Weights of a small GPT-style language model, trained from scratch on English Wikipedia.
Size: 10 layers, width 128, 4 heads of 32, MLP 512 SwiGLU, vocabulary 731, 2.85M parameters.
Architecture: RMSNorm before each block, untied embeddings.
Training: a variant of SOAP for these matrices, 183M tokens, 2793 steps.
Each number is 500 + 50 x the weight over its row's rms, rounded and kept within 0 to 999. Layers, rows and columns count from 0. Numbers have three digits each. The size before them is the row's rms in percent of the matrix's.

# k: layer 7 attention key, 128x128, rms 0.0865, rows 42-95, columns 0-63
# q: layer 7 attention query, 128x128, rms 0.0804, rows 43-95, columns 0-63
# v: layer 7 attention value, 128x128, rms 0.102, rows 32-78, columns 0-63
# o: layer 7 attention output (transposed), 128x128, rms 0.199, rows 32-77, columns 0-63
k42 084:498455636521466466521498466484473560471525390559527487453459501495464533557496420603552442452517447460593495508526531441516402507430567460569432555490458580564561565557498504531454485494437478
q43 087:498493505483525520507510449539434549431565502526498522499493512476547436463489501542504507512569453446462510559542519574472496451559434501430541399534418468510530385495564432498581497465504476
k43 078:446555596511516502507494518498540516551550572473506565425468537485562537531490495572444474505461459483514406417577511498584452524389430505519468583475526485480559512417548501503577492428515598
q44 091:551528518515422508602460532427408546486585510478529576453530584516456525493445569463456497446531534556586543579537512548569479469529480615547520457403561394415457484536503445503493435563479512
k44 093:478535490514438450526541512551594466471528438481559497541476445534456417525500398459513479527483459464566479514403438410576463401585504502518559516437511492436445427461434480515446501537463515
q45 085:409444472410537532510409539544495531505480596481506405524465501431474543584477572463531439502511508486494487478534488414476526526508434546404536519460509440618518466538504561496491445503541498
k45 080:508603550451685550386407523522477487524542473475498448439540478482480598567517631449524544366430502413462512494536480515514492623430529579467507466553459513520491528462558541519554501478471470
q46 080:496537522494497486401473560502571481505423491458506540458399590512397433541499504539520478535499554475542513525554444639509562533409586459511388528461445591443525475476541469605560543493496420
k46 076:578427455576434530577565427503534610501435550532484550460441504451400488489466421519521570528557463555571523545446546565460530494474419433581544591507509504558456446559451576480481572481503442
q47 089:497547546498557541403463498486512502488599522465435467512489490508453503575598499464411428613527538574569497508551480446466512604477560540396587565407504458546542517506478477450435479484505463
k47 079:539498410509512516494440461567555489541452492427507399583493464529516465524494507531478524540550460523481487538461496425506588410534431593512508467499559553526448459589568466496497561540494419
q48 089:533471532497505461524537474537503353480544389496637384457527497458545572496491559509482550496515477498521531502437477546521522409513490462506407416383475408474429517467571520418538539547458501
k48 079:416525536495434481562404457518471493477624472515541514572399529464557506537479545456528453473511430491528451549418475482534468512509519414487623537399514545509504430485406553535556480415501510
q49 096:558602475501600486460447475490583553488557551540509503526516511537495501432521443518469442511494487551500529542502500436466424539540528567448498473533487392557578476528447522511512492425528547
k49 092:596538450437513541458366528550473427617529553418438493538606508507501495526533575459563569443540478538416480465533500458524530551457494486409530459546545375498580465515546525507531474552549439
q50 082:516441514502574487512524485543497455469517572543516463558520463457660559501457466492445475548498466488497464509462470529460453476533459508453528484442476341572485541483531374533450457451533536
k50 073:432529584453656529474499543535541423480576497436463549401498467516494610512509568463446477503459498477481426452550490533538475615489574612473492488485560436443518629486489510540540460474593530
q51 074:451488592488455489483442553397519514575545463440431585429520417379496489419445456526453540497494486469534483592546527471496596547516485564555463559518469452504470579416502491477493477498453528
k51 081:494547487513383486476487459474500519493451383639537409484434504457496452441559509483486490516453499406600524491503429486505425549531485478554502510469576530488502549496485519520409456529446433
q52 074:450483462390523472455513576522613433455538540473488497547573443565551497536521475483580450615558451502491472442569520565459511505451471410548500587486439530510456496465523531526471500510570629
k52 074:577511583475638613448531453498544510465497510479395531499493457488477580493486524510468476485469585553524501512558535528548480633454532498522463455595471469552571503475554615559552460542504574
q53 088:523519426421544470447544567483586537463527511469543523409432372546534410450525560546530474440588562544501533412553547613558483422469540484483475440476429538420474434456473457506570459504457495
k53 080:527503495503548538474482448387486535523596425396503503518445587550453468455539553548523459449446488490540483546502528522475446614445550468498499495552407460535584473490481545597589465366474487
q54 079:493535460510435550542541466576568481544450588566519530556423436532496508522581425504459514565474510501517577465496495447506445528626503521476526560477497444448386495492463459610480417529566565
k54 068:443587593552515511512559456524409487484490620530479503481517489487464437554462555544462449434498507563524563507522468568534481577554534492487524516508492526460451511448426503473506437521483454
q55 078:494588540529434511548486503534486529544591437552462566456608487521498574452455546514649581500502507473501427474487511471466462469463588477571453416398585498559527507568508636499471443572437531
k55 080:505543490461399451485439500493464466494462488579511561574551536476563603410555423441505536551433427428471488511425461541492496399511464547473527513512538445511562496458543483540530511485436502
q56 086:537485535461467534512471545533400540465543587497431539501533464458508492483437474524495464496520417485532485462478452464520503452491500466468577538599473396588489467490541641440500425447457570
k56 080:493599503478634531439430556490501456528444509399476521411547464481471493511556567565520464415537493461484404463545463477526548593464463552442451509569490407552478511484571488530512484467524498
q57 085:478503455495379525425475521488510498581573506454541500472463521390398452508521469451497477503474564558582497522512436461515587472483537509470524499380450521494472442497448502496545508532477499
k57 083:497424403499396450463451555493473548457536559572519424584485483415529418567517373550467507514507438528550513488447453517562510465513480474555574492479496497506491456522562508479452531464473512
q58 089:514506467473458440583431476530450545533590442528511527535504484513421497538449554476518419499473504448552468596462480488542475478410568468526519497485580550463434573390511384569347449571464439
k58 081:510443377447370474556533460473547498474456479557589469473396476487506467440469393511530469576482488492432509523361492494501522356561505451531456519499510497490422392507554506506444494515473508
q59 082:485492471526594514488473453539487456511446501473449525442584525566586539504482493490556461457485480441420557477516478585507516459566454482608467512620425475541456594471504418494491467473556566
k59 084:523580589521590573487535540527449494471504455503475532399555482472474549559464503497464456432529507458534472487549490523534568554436493481496510522595470472537518641531465615530475433526439514
q60 094:482404536477520545493490508495485491485513607536509433513416462535566464525522515547473447494572527489415514493447508499441410557520484512463470526540522415542541481498501504447568525473489566
k60 087:501578607523623443441494555462494523547484534464520546447541487491466557493489556550494503433447547479491541490628574505455458614432461623467460515511502505447559593504532474521547491467556499
q61 102:469451476457545505499527447608525545465452555451449535513444419536540464527500502567561560479536499398425451423468496444462544441590487482508514430595521463620494478569501615486568536463455578
k61 088:491559581517607578521476521487463507546528536426473533420548489478575593515538541469474450444470516514526514461624550544499541574443472538486496464559411529509548550499535535502508444474535564
q62 068:511533515470588542470465427487519495597488600544453487657484446470420536540477451481473477471518482389553551404575533518466462551557458539537529519521470416485520515523506570550562501381456502
k62 074:539522486497476523390422482450524456432477554471466508494587506524545537539509397500474547458474506519506446509482517558576500576471546522529501550613524482496522479468502515465548477577553468
q63 083:462473421500556455412560585452552490507506491477531506493493477494543487511430568466546522542511556419441501529516523574443501581469500421472430438499524572597585524473620539504558526421520558
k63 087:440479639525552460412540524560480563567436529525439492468445626521492585509423552477502539484437473501471495549542541503418413555497478500504543520470486469588564546455567502501493555477457526
v32 084:549516540427486488491599512499505440557454517382519530511455481600487537581527554444466507515569549488401518506548527483496552475454553499539482556596472549354510415548469576391470524515528548
o32 073:441490406445404454511598493447455567540506492508502406544430506486479520415515440403554513588450530503484525506532533442530454442562493477581494661545560461580478507520463409504432506540548480
v33 081:474571479488500478600421566520532484439582511477606496536461525476488373519513513517554439482456538457448445507519458462463436508408482478462575444512550602639469521419493534569451488428605492
o33 075:495523549565528532511521414533486534470516462586530506505570529457436413622443535511496535493501506525502560436554579485489598474565540474516494444446522509468502603473490503530578511540542457
v34 068:421474508506386480530440500499508441493559487618476584420516513535543444520468492512474538537506442517550473433524463531479554548450490564471494445367486471609419422524474500504503462458545522
o34 064:564409543520467597505408483566416549462484579466472514464508493500441405504478525418418510541536536507544463593581466407493502558506513507462490590451405450472494479403480487462549428473492406
v35 078:482481504523527509546382493487490568490502418449432534433495520504481429503497470463501484359469487416447543467484427538503530520474492568536606494480609434663467474421515543489491502496468511
o35 076:507468533519564435477533479398515466518439502568540480571531529483479540387542565453446431509577497562502539590395457532509524504491440509511489583443453527438579566475525453516559439386501417
v36 080:517594492611462423483551482457537463473508511490455424506575599496497441492528540431484480491487443517520512553466511481519485558497572415401460608511448484477446491563500513573457453515458420
o36 076:531495489457572546454463478480542523510541498425425519548430482518507478491492428585465540521507508534535476407543590462532515568616413507494595448527523506515479556404479549533586485445552542
v37 083:481509569492517539512509489458392467490518442483536493454519508447494556465374422490495504530508446486624511546574518556599592529420443527506399499410475555522536441507555471508423491569526512
o37 082:522531529558481519491572465455573467480513525440542467570530457520578520428634527546502499526531519606511532561439581562463467477442515496432532436383533458418468471453485500537544476457534523
v38 083:586533513548563499621486542499536467635502578587483524516424546566430451526627564466480533478511531371435522554481544482457490533484507494430547456515593498437439538539480540494498400529616499
o38 080:500530408439569512550509380466556475540422495473467452547505530440443450510455537471546529578483444487492434467536442546562518542634458479584519541447497509473503514449442552506469483531529647
v39 075:496423462533485547558538534567390589475565552515518470451502535525452407488590578571447513460573521523519556404516483500468398463487499563537588422549542407440436470446449519498438507494529479
o39 072:503516438506570458436459482540460449506486592455450490537554481466445568583476573512587546537501544455493507496470447518548518503563553544449422552411455421593575520523604522492564502524564448
v40 075:455422514495553554499484447510507466581449524519604569438445513498585492381475439586528527592609527397471536534553571543426563422509534485488505455435491553481463539551477547414563472550586516
o40 068:465463518529515505570437487586537460517506453527514371478504471488509526538481592430447505479467540538536433577388427463533516532569490537444478518452575417472535507514565453455466542573495500
v41 077:462475492499445483580447540521416504520586542470497579532473566489530508441545631480556490455562565493498520512464524521596560485580535557511453501511589433456405524467551555511492555500582563
o41 068:465536399505532467510537549428570524535446565549501510479476516481464470594509612533535472471466554450444419472531623478515499596459536542491557596517458490489519563522501463459458492450487490
v42 074:485492487473480531491605514438432517543473563522482582548518431558450480496592429465456465429423511494543501468515561514482409492464547591467432433455562520381481435579507478545479439423496503
o42 067:452527556477461529549603457545432432520418561567430485490451461545501406500507516555497576607594521506398471475513573496486514469494476498571472534477454601421494463487532544467424485590530379
v43 078:524476507518626527558533558525509493532545468396454539510450393480469480465456538474560506478574566381528510524529541509524504522460473467539568544510567513525488450462431526517577568547488489
o43 070:514514359495528491495520391504604529460563507498507463632530453372527528545587444547460497549485450529531511565488498465503534493555513544479556446506495501470457541463543455488467518396511457
v44 072:508550491496571487538555438452523427511502465571516549472586488521446527539595549534486521435484525465494535410502485522495478561496446487612465468496556390478616576546491475516497483554496482
o44 070:520393523475432529446449571472510517565513543506459475547546504474554433433504593524549461600482509533438459519453487627505491488443562481472531481563522554423465453423508618541520541498469582
v45 076:491453545542536447435611498517488465475467457470530512508499507470480689467447590464475455484424555557600589491591555516420520505571494491548546561525470511473545540507519455541525556572530437
o45 073:462441425491448529479477528467532538499504517521545530439456515527372443409480451576531535514560471453449472508430465536470488427510587439480485433386527550500467392538559473496595598493509502
v46 083:595519537498568532526539559526581541543500507511504506586464539482451506498470535450456544529602477460501510450495550416406414520555497574479615533511611460468441560597568460569518489446461417
o46 080:463449445505573475406476390500423499407448464442431502424436449537479466515545457391509367496474426517521556462514493509492541469516554498497568510595384502534562520438463471569449482531537584
v47 076:442494484533542599526482492497496553525552541600493482447486536441570497413506550469473564511612571551582465473497583512417387455568494516489527489476495616404539492489483476519542568474426471
o47 066:428445476591490512536499515635515505462559503378581484533526568502486532591511455558440480522491489548477482520413445484441507446444503484514504505517378488534467539505533445434466545506527508
v48 079:532355523449498540471594528562458457533522505603516540513457453526454518527483532443424535437441481627467499519575520449454525492576555490437474457487446577387470462519542421550606482512561574
o48 074:529514502442541497608541561523441488519418493414477480460549469456488513526495397531439498527459458471429463409602459492491497579523525505466457547397594648411512480486531499526387468518513476
v49 081:494507493483469539438582490561546480423452448487536481452459474515415493515475458542417478468615562446453502429517453404497410504452559588533563433515449432487480580412417553486429448488594431
o49 071:449472415420485409532532459559413507515427537470538450517477462491421445483497516474583558537499542530508573460494433516562535442569381488476540496470516494441456450574580548537459582462478457
v50 072:517507453450464504389593514451535433502481474515477534629506531547450547477489505561588530459507441525404520446555547587504402483517469382535558377582544476484483429502526525513521505487565567
o50 066:414546522510462453601441480485559534546572593598534534455451503543509481523522467450459615584503487548507539506464395515486521474570466557482418485373469548514491448470561393564507564558504529
v51 086:482553408461523493501489485532489547437506386412543482521561517525465479495589516538413525561568481389537445470442494472472464496561553469564544531582538387509512522551498549509509449493521532
o51 071:463543476435431453543526479515506568540522485545534409476488456522499528499487487451566600546552548524430529423537511497523489484456458468505498560538544550548442513421456538517537526594476454
v52 079:462433528539515538518499552444522477474488507509481588471535424519600534537467462483516412524435516527624477402497495505439536487512421465545473527474548589522473517512492503609453516416520531
o52 070:475477536619464555416407473574503443555496510591544580513455404502524519442482407465510504468469535508490502515526551513508469475398458429520542545405507545499453476535480479476597486535391459
v53 075:483539521424571587513547406507518480461463553567453482551551411581434500574466535540454494475442445504458498504491441489516506554570466463554562487559543511494527537513567486522559549518405526
o53 068:510474386451473535515580565515551556479475481470439513483627492525473540445473556501541531530543486445450450468556573534546449454502543472484457478576461511539499519470468426528533449497481588
v54 077:513518541518542480377453455550552431428466530459506455573584494604492558577526513446426526551473601571537494535563446523518415498514472494562440506504465602577468540461500522471531556532375480
o54 077:464397534598456462488545512559525516506539620467503547574578502440484549533530454461454444393501478515527478507491449502474534434538510503551587464524497401440456426446467430418522502532494504
v55 084:496493516483505490485554471557550504537467490487479546479470538449556577503466496398443462545428525441579501410446468469444431483497542452519523472453516576470517484527460463529494439459572557
o55 081:523456555530445533542493530531462489395478460421471476419483515508523410459477515510583473474497536513464481605516487573525651561440471469480416483500583564450492581558555510468548614579519500
v56 072:491474603555513465446488561462534499480488464539536498506452517536459499461399517474516548519501518453517523417440511541512523492567315538521480487507451393434585543555475380421506531516473453
o56 069:556492336421509545556514526433480463407597506495464461499542428529449537539435579539562497500501503603481495533528444529440490536416548425437470514423544558471534453535533435515468469535518448
v57 073:491536454515512487450505497580532484431506478515552464459537437550478488486534523419510438443392561586473580525500501607546548523526437479531467514575401541486485470509444484532516573565435367
o57 068:543468538508544477532448481484491477453500480440459523579505450433526418486515404531511501520505516527467438574558404401460533421490578495427562505529495497543471422574427520483516517520458430
v58 088:473516504484492481558413507606388514543535525460458512461512498477495484428474519477550475492589545529458556556578541527544558377482563620468498438501581419527401500593486377523504454563566418
o58 085:513506518510644521456578465423603437500583626550434399561432551536495388502553501490466453479553488545487509462556535487473547610544498461445489523438436455512568509500452556514451472496502492
v59 075:670428520578568510483462503460537459564488552441500481521459420519529523541421516432538503510513455618472554526576564535477508482531504403474478506446475429464472421404446541452481532564502446
o59 074:514572443579527580480411419506630459494485579462507481605474587491542585518489461504502456488553548542461598496524431544438458467498491551520530490535493509476483489506580438523550494453509545
v60 084:406519428480464555544489384473522550485511517452515434513434519496384495542526496492489558450553386534485503595574489595566516519553549451474543425402470433465448498505626603518527538446463558
o60 072:497592559470526409399488402524513484543501562464504486457529536491356578499501522486470537505515589538458496438529493562501454528453535492562528442533582466492521618449451474546591467487446532
v61 074:535421541556545538447556509501538434465530558495583443472591419509570460405449462618476516497517488475452518531490508507581508437467456501497442455543475432391532487506414542380453454585487437
o61 068:474473476495562573487509532561510557562466474568560531445496499538515467562530512501660515582404519511505474613454559489445492513518506531475436569461527635415612502583500554506395397529530526
v62 079:395510491409495520537494484484534495398469454561496474518528400501486502518485456537484465616467507539482418489535472488392474501492496489504636404595478482453538609429453476402520535425481567
o62 077:427467451545521467468525523568433512425492406473528475570453506522503565619421533466498648389573505491499531470509456537509461451443480461433491491441505541482524491491479499421459467472390516
v63 074:493556532574491402447537473538519441496583542577495386477608523463424482495439435587447556535532548530524475404516459527485512560532499533440490589430460448590460613506414476514440423438425517
o63 069:403427531449575573501490522490513507457510464470431568511459470405457422482512501452516500548473487498669477486588462610437532488551503494488484494562552474552511419501578570511575433471511516
q64 117:517565478551467475542471505509546499530524462483395519440515529416448470530512438580518414526456492571480484466435465518466564455528482483375541533532437422523547421511491482548563502510492579
k64 124:517513510512509430532446514528498466496486546355459452503478480420464595555536500543485474541534545475505418428497509491533551468613525494480573483474523481497602477457523469530568432538570554
q65 119:633494562528465550473396604565481479518558449513487404474539533491516500579511531423521491559422506478549510406511495521542569456525601406450550425547529444457459464501524571461390453406434477
k65 125:481489586399494583521389452486532521471521468471595495480459622453512522421409456437438562457508601473579485551485431493524532461581546431487538447591561491443432471489511506526418522457490484
q66 131:600573503430528476465461513461469458490428537398511577399540430496489545449430510456616508525477487502513456479406562563413420482516481577470534545538424467628544466450569447497490565538477585
k66 120:523533467486461532471484510531429406430463501556540547490432440440454560490499459554569518478433485501625489415456552457477507556422515484529557483554506454552590472479568487455472512553469551
q67 120:500584555415402478509573477467516589584537481500397502549585511543463451434530548492479565511470446483482539519508445554541509420458598522584517512443518545469510589480466447496500511529520486
k67 129:434540545473518400466602488436526598517489414513470582547552562427566500496504511490569463477495456528437439550527531529488552457501461509516375511529483540502481515487444498492464491515488471
q68 110:532479558451509578559430451592497439411517417516468566424414384526450521477527490421516400412522445492450505551451566470541478484440485504516414456523483405497473499485399453509466496481613533
k68 104:450521474450563511516485578512471520511490594455427519431570452527473575455407516508521463464521515470520567553497505453468492538462526433502522510518511404501452550544351465480393494543525505
q69 126:585552498517475495500534624498638513438485488447509481522497597548471498420500513569491533510459447594532493542490554515496506503526510438523455497453444540518513503550456535522535451564454559
k69 116:564536547464554541485569480435483453606504429476532456471475501489612461482511459557413464514543433461526504407545521474523469550556479478567526424355452546547483455532496447577521509519444600
q70 119:533526430470443498484493521455479504497484592492443548538515529368456573429553487571405415562560536440435540440526343605437546514532440559546528554546438526557451528435511465461558528453507494
k70 121:458561515447585517485503471509488463497436529444424483481508559515447498405548517489367481560519538606545487451545478438446601547398490482592480531518428514500501477428518510445574496463557492
q71 120:500502480453512602539532492581506521516525472574385508510440499553564470497409526520465447533526472554461356488548497552420477499544560497461515491468509513432520446484515563433500421447569535
k71 124:498539454461532487421489416534547523428492475514507458380521439487535534498378539495490476445522534476460462492489398525460455605488496459536498515466513489509427466444554529530453526500504519
q72 115:497503545506455460428405504482492541495563439502467552513522443481518534459450459513550500477529429507490495465452341507399465437475588505430499477570506580552533615554493432482495460538499506
k72 124:412547559509452464473489588486485552602524532472577532406501509466479491439464527526485419445494481530464481588434420542462380548371464432549481453565469488490433515582548453402575447562513464
q73 123:476536564393610473518505518433462527548557512552592582526504462525513438515442490417489512454495580512517407485605454521519427473411483549513563506522503433527517379436507514575558449512440475
k73 123:477497559525539500499481524419548575591545516577526459545478542490458528505457569479546468509496561460510455479469448535558521492426474546516527581558584453462529492511498513471578521544564470
q74 130:429456476555546489491454608609577403407406556456535573458507512508565428494437481535426582481516540520467513475540431561456475509503484529468484523361459521531559482587511441381489481600552543
k74 128:483429407525507506581507515473560507495560545426545519541492508424477541498456509516483474411496431508484427439504478471499455614564502523529499495423471432475588449662543392448613639487491441
q75 106:461523411561487530614486577541556415586504502533497514445498442501518530438499572455560553517463433531420500454547519452524574543557529450597468527528489473530492610502538422550381492507486477
k75 115:458523527525445501552600526508589507570504479493511506511551514484466519523490500544501559585504478460429464519512588390524455548469518516497434589467445432537521613431577387498434533440489490
q76 117:517507477566487536553584461532532498481395395557438426473461499456519359509479368494472408470519606555502512530535465571481566518436450536545496459511538510575532468471533418499443494473465427
k76 122:568479520510460450522549480532505437500509500503442468479445464467506554455497419562539456459558466457519475517530510458511578465535443560559476456447591606464545442448453466536480455649527432
q77 115:602415520465553523450513480481519504476511528540499510547498580578495550568510432565515490452528515444451495413396560583516540449399477464431488495493419586555512538379611545488496570484524482
k77 124:531510494495481515450492597430522492397522545544477531549421581610500470518469565561552497478546600499432543414512584518449517493425495470442464505533538586528433565541616452496604519468519403
q78 114:482420534556462472502536524428468548467572557400453421411440446546488464550511480479542459533508468551450460574489453404459484554432566511513473497531611532485519452499489460509559556482471528
k78 128:496476549574536511501484568482474446441537537408520381493460504468523520467520476428579520604489413432440473468565441493450474558486532434472521427566447520548538451518383578486526568559570434
q79 121:493537555532469509460529413441543531549436536535481516453391525502485431551527523488518426464519531532460465414530540452484565446476496467547572514530455559469503439528489479486404546494563512
k79 125:552533519479525492530411409432504582420436515427490537430460526571502483611488431520561557549486469554413505421479475560532523500511610494531540477511471542462417461398530452488464504515503479
q80 114:436573496532518501459484504481583469596470495467492439549451530546430435522467517453548540538532469523570519544444486517632541473507502458386550563403477491541504563427554504485525464467410440
k80 120:459527562473483516498460434464515411479550622534553463489531556590551413534430497586520471556499547546520562531471431480515455525503489520517516492505452491564508572506546510532513463536528542
q81 113:470528514534465528547578483526438411488485539423524455531447475485578522528433485495496548454513475495513596502429550474479462478460557584486573569524522464554549521427487411491476503488521600
k81 126:501532542585478489526552538549405588439515465512552460501516490612582587457582585476438525419406472503492568526448569511509442471503489432477499496484506444534501602540523416462430561546500453
q82 116:516440538484565474493551557496529530564498510468544433585408478530543515484457488508525545482461530489511412512475494545570433559467586560468482416456547485577553510417545518530421343497552477
k82 125:563546448455494500452462445488573510537564496521511462551459505595469592468496621507446486500519453509540425516445518551509428525523520552467429488461530520542493568614511585539461529504530493
q83 115:518554388478430503465481497509465550515565458457478535571534512432534522460554530593484506561505581599567448525492630422490537582518499537553525508418542497434400485490462454455477522440508515
k83 121:466549493469482551515507609477539552503599464401448528492450468503447386475540524592485456501528543542443473533535535486505575504430421509471456501461460588452479485448521466407443547492463601
q84 107:508501502543526444557473493603441536552462426561455506478593472586442534510453485568546520445428517398511493558460478567490454497530456471555473519428560604473490520449552585408536542453488474
k84 126:550405494473485402527456565524392510542512465535478564499548498614427533583438488471504504473565468537485502492460508460433539541413493477607486473409469510460448459529535481491558488501461473
q85 109:491471488471563413476521394457531532421535539563472562545491466504504509462526585457501501564559544449503482500457572492496447591510478445453544582443567503461509481418489473491551451585456471
k85 127:447502514512497488481559461511515456561529516542479473413507507466534464495443482535531568578494500493473543486550570521504471502448483479427490531472575515556561535379564525460504505591477475
q86 118:607512510553433454534601423465512497484471519470572466461597569487441414450600474560555516493498581476457495424476575527526549584574533527576472476449503575539424515574480484509517453508494515
k86 109:544527477566426523551481483396467450451446484414487472623530566492504409446478498490517457532521467438490565440574575514550439594581490451548529523539498547439449529438466541495490405515524575
q87 123:504577511527485502435430455470495523489413476472534559512466522416415525501482566538468612502449527460501458522573547594504527551437535559488576458444471483544522518525459382512408505510587526
k87 122:542530483488560573534485433524599489476405578498521470528449494441475462525535552592466519490472412470478491607545509510502486517496499540547425528511398568554497524543521555571375616491531455
q88 114:467434590553392501534469475538549505554478531460513506494446603466499500703491457509483506483510591605500532503462562407525533436511488509528562455491448444492524559450499448513513520550511505
k88 112:431505601529469504514508442549463473444593556499451565521421570453502457596503452546437550543457551483471515528473499505461537433503484551558504494564520495399559453414512421588555468611551502
q89 116:460483527570514430473542539545513503412467468405449560497518528436557570578470578523456439477480471498539420557522560539500527423539551533567488444516534512529507521482466508513471467438433487
k89 117:519505506609510558413380544500511472478559551479458553409535528440556503540518500564478551448424451507470497555513512459526524503573493676506520440431465533457530532506493631516592436461481524
q90 118:613561434523563553593473373577551477567514487555372531465573522460474530583514429515451508494561459494485547485554448549511456500370520534465587553496478439502500519505438417530576556522563462
k90 114:583563415500505459463404562524484590503415461512508457507502464484471601546488464571388479481542522527502526482524513486421477522517529551582552555505496484533481473441488444562487563534545426
q91 118:457455472485507503499550587496517545502421578538439398564542488453463383569433508434576493399500462505453518455523550503493506564473505471494447382549458518441527559479460445511487511513517605
k91 113:432499572486557623469552429536453552415509491522542498561583506528447443497490504456591442456566440513443530564474544557475554566548532502528499490507607530396542510539469436535521454549493607
q92 122:577535499522511525475481520403489412487513435549573490543532567538582505558430513551508534428553503579499503502510441527427549535619542543494504487454554480505533386433443464538467574492448458
k92 124:622446440507511442478518537457479503479505463590570473501539524475509483424488509541390516360519468592489524533572523435455463490506568500468575522545528504439546515486539599470460526500413516
q93 119:461578528508474513423438501526590544491457544498494420394504526419464503439451547470665434483570515508540508471582473556440495387491536546579445528464547487431509466471583532425553425474475413
k93 131:433479485420435508498487478515533456426481440494536494456532619492467513443534462448626513411534525426520445489489431526508471500457552536554491559310464501480419477520564567422526425571482455
q94 110:542476518510464453478581460509475440455478482370542467531378544429533441470410500474445512472443557470439436475507416461424533494464510474512597579550538552510455487586438542492518414503479502
k94 135:475551491535554530489508472452385411496451412464468445541479526405502453441449541535524441536442529525546518528438427500458458448509464549539489520477472485483423441551502547511435492559500592
q95 120:520442512544529461511478522461436514532470465526479421543499537510501578504492517393452497534524432525497527551543407425441438488459425458485592435456441459531440534503532491543485483419478501
k95 118:510473510547475427493574444485514518522431538527504500541494443492432549483517532485501489419543544522463492416438448479528424420460455574474545516441454417533419467541501427432488502411495585
v64 136:490580523461471463586543470503443481534598494447531461440453564599487528579534494533459433481561451458409380552530591508482528537514482599558534568544479448497431528552541439443525537430386460
o64 139:521559535495445600564457479417416480457381494480512441495469432569563507426508487512505495497477506478555509492575465456407523502493394542415595465503497476439552461547510440439497471574496550
v65 130:403579493560454486564525600561503462560430443514573501552469453509450499549454516479523445562457616561555506537636482507454554501480440473496485384407535522540542443450596554440516477474550506
o65 139:495434471519556410519533379556570517476590551423504570518529543550552486455519446439488511426504426497471610472459566465609589465587507463552416502492500559484557526480445430514514392456452532
v66 132:465519498448452454461461457490460444448505451489542551497538504484561491446447505545451614568399450436398503604445475594468464532618543539486468584435487543484507498468573443480578569471555453
o66 134:485553564449534568515494511530486419555554544531524508434418517507472427519623445442566430466507688480524526438525478455560473496450502446507436548564497388531519589555482489522436511547473441
v67 129:396569505478533494518408422492519399459550505472491481517517490506472446432563514395453540465571442385560581504507501479472464484435460507509555543476427600458515525482424446533576593529464425
o67 145:509510495451489429557545490457487521492545544528468543547481523482537472486525511574420550564490519595538574514561485469547496536605453529512574476589513407528444407510516528554457477479561484
v68 139:492515516528531560509584573527515487483451513446530580468442456573462492502612558440501514511524490434450497516469529577547476433472524535560473459468540472499516418555506570526474520468453484
o68 127:631431374524519509526502418467451532526509498558490430548421626472481441582454509539506518438508520541459521473543508476490507519463534564435576539556441542470408449512557425564475463566432422
v69 135:491390554447549459572513475418499525464446521492567481477484486486501434534509517428471507617474488535466486570429498420463457536471615571557441422488538481563525472524524547627462506524499463
o69 141:537463520444410549498495495445515552598544504449475482421463562394513568475629499466554527507473472471593475502466489568395515459548536530482485592471547427432408474442457550550458430546455550
v70 126:458438497504461508566452470446442419440511398539510479525567458491498649589519566529443384522563444466466546519434484493560552551532462521468473518471516555525501466531496566525516488572557528
o70 138:455471492470516525576562444561508513498494516543501465568471521448486581526592550434482472517510555608505499419521619444440403466375505544498482532530490440509526393420583469420450574450551466
v71 135:471393582485526449518456457505427501471495525416603485532562501489412573476519458588468519501566509440468566476602534477506517484447468527641535488452532497473474524420518544477472461483529495
o71 144:501448442517426459519502531447510449453550423538452511509503581613538559514433517406532559482548479493494455544465476386461480533500541479471525476552521418422646500584471505524462461478470483
v72 138:473507451496532495566524424413457504415593539491543601532509481510437531534472412445458527508463509512570456516485595620529504583466436521464508463499398528584457446535384532432518535474597515
o72 149:473472486494540493435479548464530441566496480407367512482572600492569471526520517394431528464501424561539576578537451469491452563395464532528437558536492557524518531505581462532525479513445505
v73 134:442491421541515539445509510528517404563451457557462449450522516437436424614462443467496500481425549539443480457472490498494550556381541496511503514526477485466470522507460488470481489571515604
o73 136:493531526477532500483447500448427573471498491606423532565534597561540449402529569515541462528480467476554512535538514504551589410436521459542512539410485435566525401505487453491562551487490392
v74 127:522435472483454395433491570489449456537499532579521544600410471520461421498403480565516531506530507439487561486524477441500603506501570543433515474504481462461544550478410513531541511491570549
o74 136:439594552477597530460430434515502473484516478455597503513514512484555483522478488459530391503489493594524487557448498541455493528501529429549491513473428510469564431492604582406555427531524448
v75 123:511552568594558556442488474566449557592433545426516534526504430520427425443496500432503463469577432553475447473534531510454439474533490464439540504501580516497570540371571540537547579477543520
o75 141:556472524529396443499534535505520536441492493515488442510491533458540483498511497505621580473497562515485580506593568537474524525554598519552551565492509503514561513545563575432512425496567439
v76 129:520519485455570559572511563491442491502472538554581498503467478562510495415533552598498531556503544537482502434457396495467497447566517568547540477491418523449577547401459495430433393556541467
o76 135:501497527401460540474528392530591497567532473564387546535406512573507533456452531442502525501468483452465510503419442434505445589475470446493491529453493483477500485455509539563462556490481598
v77 128:401523547523421472430543540553469449568404507502615476472450562505476566459499587583485517544508547457497480446511554476513561478521608445527464504478489510546495493568461497511487496553404524
o77 137:500487595494498520591447473451547494448580478486532552562530446507482438511485517515573531392579465451530535457546499535479451532386495498470523427464430450543482430472490465460545525478580460
v78 128:535579403476524515557458458514482550399519550486448539560565620416528471501486490572472426579463490494487470526453417413514473481508461340577475420549458435536482597477430553556573505509430508